Weights of a small transformer language model: vocabulary 736, untied embeddings.
Each number is 128 + 24 x the weight over its row's rms, rounded and kept within 0 to 255. Layers, rows and columns count from 0. The size above them is the row's rms in percent of the matrix's.

# layer 2 MLP down (transposed), 704x256, rms 0.374, rows 698-703, columns 128-255
size [ 97 103 105 102 105  98]
[[118 151  95 144 142 152 164  97 120 144 139 124 146 155 135 130 156 124 144  66 156  82 147 108 157 132 116 123 134 104 106 159 101 120  88 146 114 123 159 161 186 148 142 166 123 123 168 123 136 109 142 127 106 154 132  96 148 141 118 121 136 123 105 103 148 156 134 152 152 109 161  87 111 146 121 124 132 136 127  95 119 152 128 119 111  49 149  87 138 123 102 135 124 143 154 102 179 119 119 124 146 114 136 117 177 161  87 113 117 130 112  97 126 124 121 122 126 131 154 129 119 138  95 115 107  99 108 104]
 [118 111 153  98 124 116 125  95 186 118  85 108 160 132 111 115 135 140 101 156 139 126 155 141 128 151 118 135 157 129  99 105 120 146 139 145 131 116 136 166 153  94 114 142 141 144 136 120  91 132 166 184  98 169 141 120  83 156 127 127 163 163 131 147 149 103 180 130 173 156  89 142  97 115 127 118 117 126 148  95 142 132 131 121 132 118 149 117  79 133 128 130 133 137 121 118  87 132 139 177 140 112 119 131 134 129 169 116 153 152 131 119 127 100 119 153 121 116 135 125 122 108 131 103 186 154 104 109]
 [150 150 116 119 173  74 112 142 111  77 123  99 120 110 166 154 133 143 130 118 104 146 154 121 154 133 128 114 159 128 107 124 131 116 146 132 158 177 138 103 135 179 100 111 138 101 124 134 114 102 131 153 149  99 196  79 145 173 116 122 132 150  90 152  83 150  79 107 114 127 120 144 124 101  78 134 140  95 108  80  89  99 115 123 133 153 148 107 123 110  82 151 182 170 144 144 162 153 125 125 132 119 154 130 137 170 125 118 164 134 161 102 137 118 115  97  97  93 152 149 139 115 145 118 141 150 167 141]
 [103 153 124 148 132  92 165 137 129 120 123 158 130 134 154 100 122 154 122  94  67 128 130 133 159 130 150 121  86 122 141 145 132 114 103 105 159 118 151 146 142 119 103 154 128 125 128 142 128 160  78 175  93  93 150 150 161 134  78 127 174 119 144 124 111 109 135 133  82 162  81 155 160 119 109 125 154 117 141 156 145 153 108 138 186 126 176 144 115 128 154 121 139 141  91 114 127 145 111 165  85 132 132 174 115 136  89 129 104 117 164  98 152 110  61 180 111 122 139 110 154 111 124 104 101 148 120 115]
 [157 166 124 147  76 105 131 117 134 130 144  88 140 124 182 128 137 137 115 148 152 168 141 125 128 109  81 108 132 148 176 128 134 135 118 157 123 119 108 130 132 101  84 170 147 126 149 156 116 171 138 125 109 157 159 172 125 105 133 117 128 136 150 137 136 105 116 144 117 142  79 102 130 123 117 104 169 143  82 125 129 130 137 117  79 123 146 148  95  85 160 123 118 111 136 141 113 155 140 100 147 144 144 186 125 153 155  87 124 122 131 112 121 145 146 114 124 114 170 104 166 143 130 101 110 138 123 129]
 [161 159 130 158 130 137 130 139 123 114 139 125 110 113 157 164 134 151 147 137 146 114 153 185 103 180 114 147 105 135 150 163 125 158 121 171 149 120 131 147 153 121 123 108  85  75 101 155 135 103 127 171 174 112 124 158 170 114 102 129 149 131 134 145 136 135 108 174 132 148 141 130 122 158 110 117 143 118 144 118 153 116  83 150 143 122 111 103 135 104 159 120 137 146 164 166 149 121 112 152 125 110  93 167 123  99 163  91 146 124 138 115 150 107 159  92 132 146 127  69 168 122 103 123 170 135 126 149]]
# layer 2 MLP gate, 704x256, rms 0.498, rows 699-703, columns 128-255
size [ 97  91  98 105  95]
[[136 140 130 122 155  97 139  74 135 168 134  83 147 136 128 103 167 127 142 148 146  95 146 124 108 118 153 110 131 142 115 138 145 138 139  62 142 112 120 137 154  89 101 114 170 115 117 160 132 152 119 129 100 146 130 132 115 160 125 100 104 140 116  89  93 130 156 104 130 101 110 126  91 128 144  87 125 138 142 114  85 166 145 119 112 147 141 144 127 194  64 130 124 111  90 110 111 130  97 149 143  93 133 156  81  99  92 132 146 114 119 120 167 145  85  89  77  94 134 135  93 141 131 139 150 150 162 132]
 [ 97 108 118 129 145 124  92 127 127 114 120 114 142 137 156 161 118 148 124 133  96 147 155 134 148 104 157 140 105 162  96  99 124 112 114 152 157 160 170 154 104  83 103 138 129  88 134 114 128 155 103 153 119 149 125 126  98 119 120 163  99 116 115 117 137 130 138  72 156 134 146 133 151 134  82  83 150 125  85  84 132 112 157 116 142 109 148 141 156 136 111 162 136 150 139 102 140 173  86 136 131 111 146 126 120 103 120 118 111 122  90  87 115 165 119 128 116 137 123 121 154 144 137 155 109  95 120 124]
 [150  79 105 117 137 117 168 174 128 125 127 150 120 158 154  92 191 144 118 119 132 128 134 124 110 153 163 153 104 130 151 124 100 171 120 118 129 105 199 114 109 108 159 125 149 142 133 143 157 122 122 150 166 121  94 127 128 122 105 154  93 126 138 167  72 140 132 150 115 102 137 151 134 119 136  96 100 141 116 184 108 118 155 130 113 121 120 155 136 147 148 161 113 113  81 123 144 105 142  98 118 115 128 166 135 114 112 146 125 107 125  94 167 161 111 180 120 119 152  99 131 125  87 115 128 113 163 100]
 [174 134 180 108  76 119 137 176 103 100 133 101 161 130  79 147 126 131 111 126 185 146 133 120  93 158 133 133 159 157 124 128 150 119 111 112 140 114 136 134 144 131 111 186 195  97 132 152 110 111 156  93 134 131  86  72 143 175 134 117 128 104 128  96 123 129 142 147 122 112 141  97 103 123 105 113 111 134 103  75 126 136 142  78 107 174 111 142 119 119 145 140  81 132 109 144 111 132 134 185 110  86 137 121 150 132 155 136  92 118  91  91 125 100 144 120 136 133 170 131 156 129  96 133  95 125 151 139]
 [153 124 119 125 172 124 115 138 158 181 140 160 163 126 175 167 122 114 124 159  95 143 128 165 140 110  95 140 140 132 130 121 170 111 114 145 135 109  96 153 140  89 139 134 125 107 106 120 175 142 138 103 139 108 160 123 153  99 103 135 136 107 182 142 142 133 124 102 157 105 153 155 132 127  99 146 170 133 142 131 139 137 105 131 139 101 162 118 143 140 152 135  76 151 132 120 106  81 109 137 111 140 122 135 128 159 117 134 132  89 103 137 138 135 119 104 106 110 153  85 175 125 144  79 120 120 134 114]]
# layer 2 MLP up, 704x256, rms 0.512, rows 699-703, columns 128-255
size [ 95 103  99 105  92]
[[140 117 145  96 173 127 103  88 128 122 113 124 148 104 122 166 129 154 127 134 134 162 114 108 157 107 160 112 150  88 124 120 123 138 142 127 122 128 166 144 168 129  91 124 104 160 144 175 139 122 122 152 100 151 102 101 103 128 174 101 113 155  73  45 133 125 157 152 100 148 121 137 116 114 157 145 152 136 108 132 121 139 128 147  95 130 147 136 105 111 155 107 151  93  97 112 104 142 141 185 123 136 135 129 131 105 127 128 121 161 122 109 171 163 163 103  98  60  91 144 142 157 131 140 119 193 163 130]
 [114 123 121 100 128 103  83 132 142 142 116 137 124 105 115 167 108 120 100 143 133 132  98  88  96 167 128 174  99 109 146 105 141 124 146 129 142 120 123 141 128 127 139 138 127 106  83 121 116 118 143 145  96 119 145 136 168 104 107 144 108 108 118 135 142 137 125 139 146 142 103 144 100 140 124 117 116 139 120 119 143 172 131 134 124 157 154  18 107 119 145 120 108 109 108 154 109 135 166  96 123 144 123 120 158 160 138 119 147 158 130 168 123 101  53 170 130 119  91 106 160  74 103 107 117 150 108 131]
 [146 128 138  95 166 111  97 154 119 115 161 139  83 192 115 112 103 153  94 120 130 114 140 124  87 129 154 135 124 109 116 132 132 173 116 127 122 108 124 105 134 115 138 122 127 145  93 104 158 118 124 151 143 120 121  91 129  98  97 130 145 134  84 120 124 130 126 163 143  95  93 136 133 155 125 125 126 125 136 132 191 162 131 150 130 107 143 160 111 131 156 141 114 112  82 169 144 118 113 136  77 160 181 142  97 114 134 167 156  72 157 128 139 124  94 128 119 102 104 131  87  82 118 115 115 118  60 114]
 [144 139 129 119 109 108 119 120 138 142 141  88 171 123 115 139 117 100  80 104 124 145 135 133 149 139 148  70  97  95 160  96 133 131 122 162 116 140  86 132 134 150 107 151 168 116 126 153 112 160 121  95 121 179 139 117 132 136 148 157 161 132 134 134 125 136 121 133 159 130 131 153 116 127 136 150 136 128 127 156 131 122 138 118 105 120 113 166 125  58 201 147 140 130 118 102 136 156 137 146 101  75  88 123 155 134 177 133 125 128  90 119 113  96 149 146 122 118 128 122 150 108 123  94 114 129 136 113]
 [139 144 107 162 161 154 117 149 101 123 113 121 118 148 136 109 136 161 139 146  41 140 107 118 142 157 146  94 123  99 136 129 142 167 100 179 107 179 120 109 123 126 125 149 149 115 148 141 140 142 137 115 135 141 127 106  87  84  77 176 166  94 172 114 152 144  77  95 119 149 140 144 133 112 128  68 143 167 132 110 167 157 146 123 136  96 160 131 123 168 147 143 116 191 118 129 193  89 117 136 138 134  94 135  99 154 138 146 109 104 130 139 140 121 148 127 150 151 134 140 121 122 143  76 109 170 142 146]]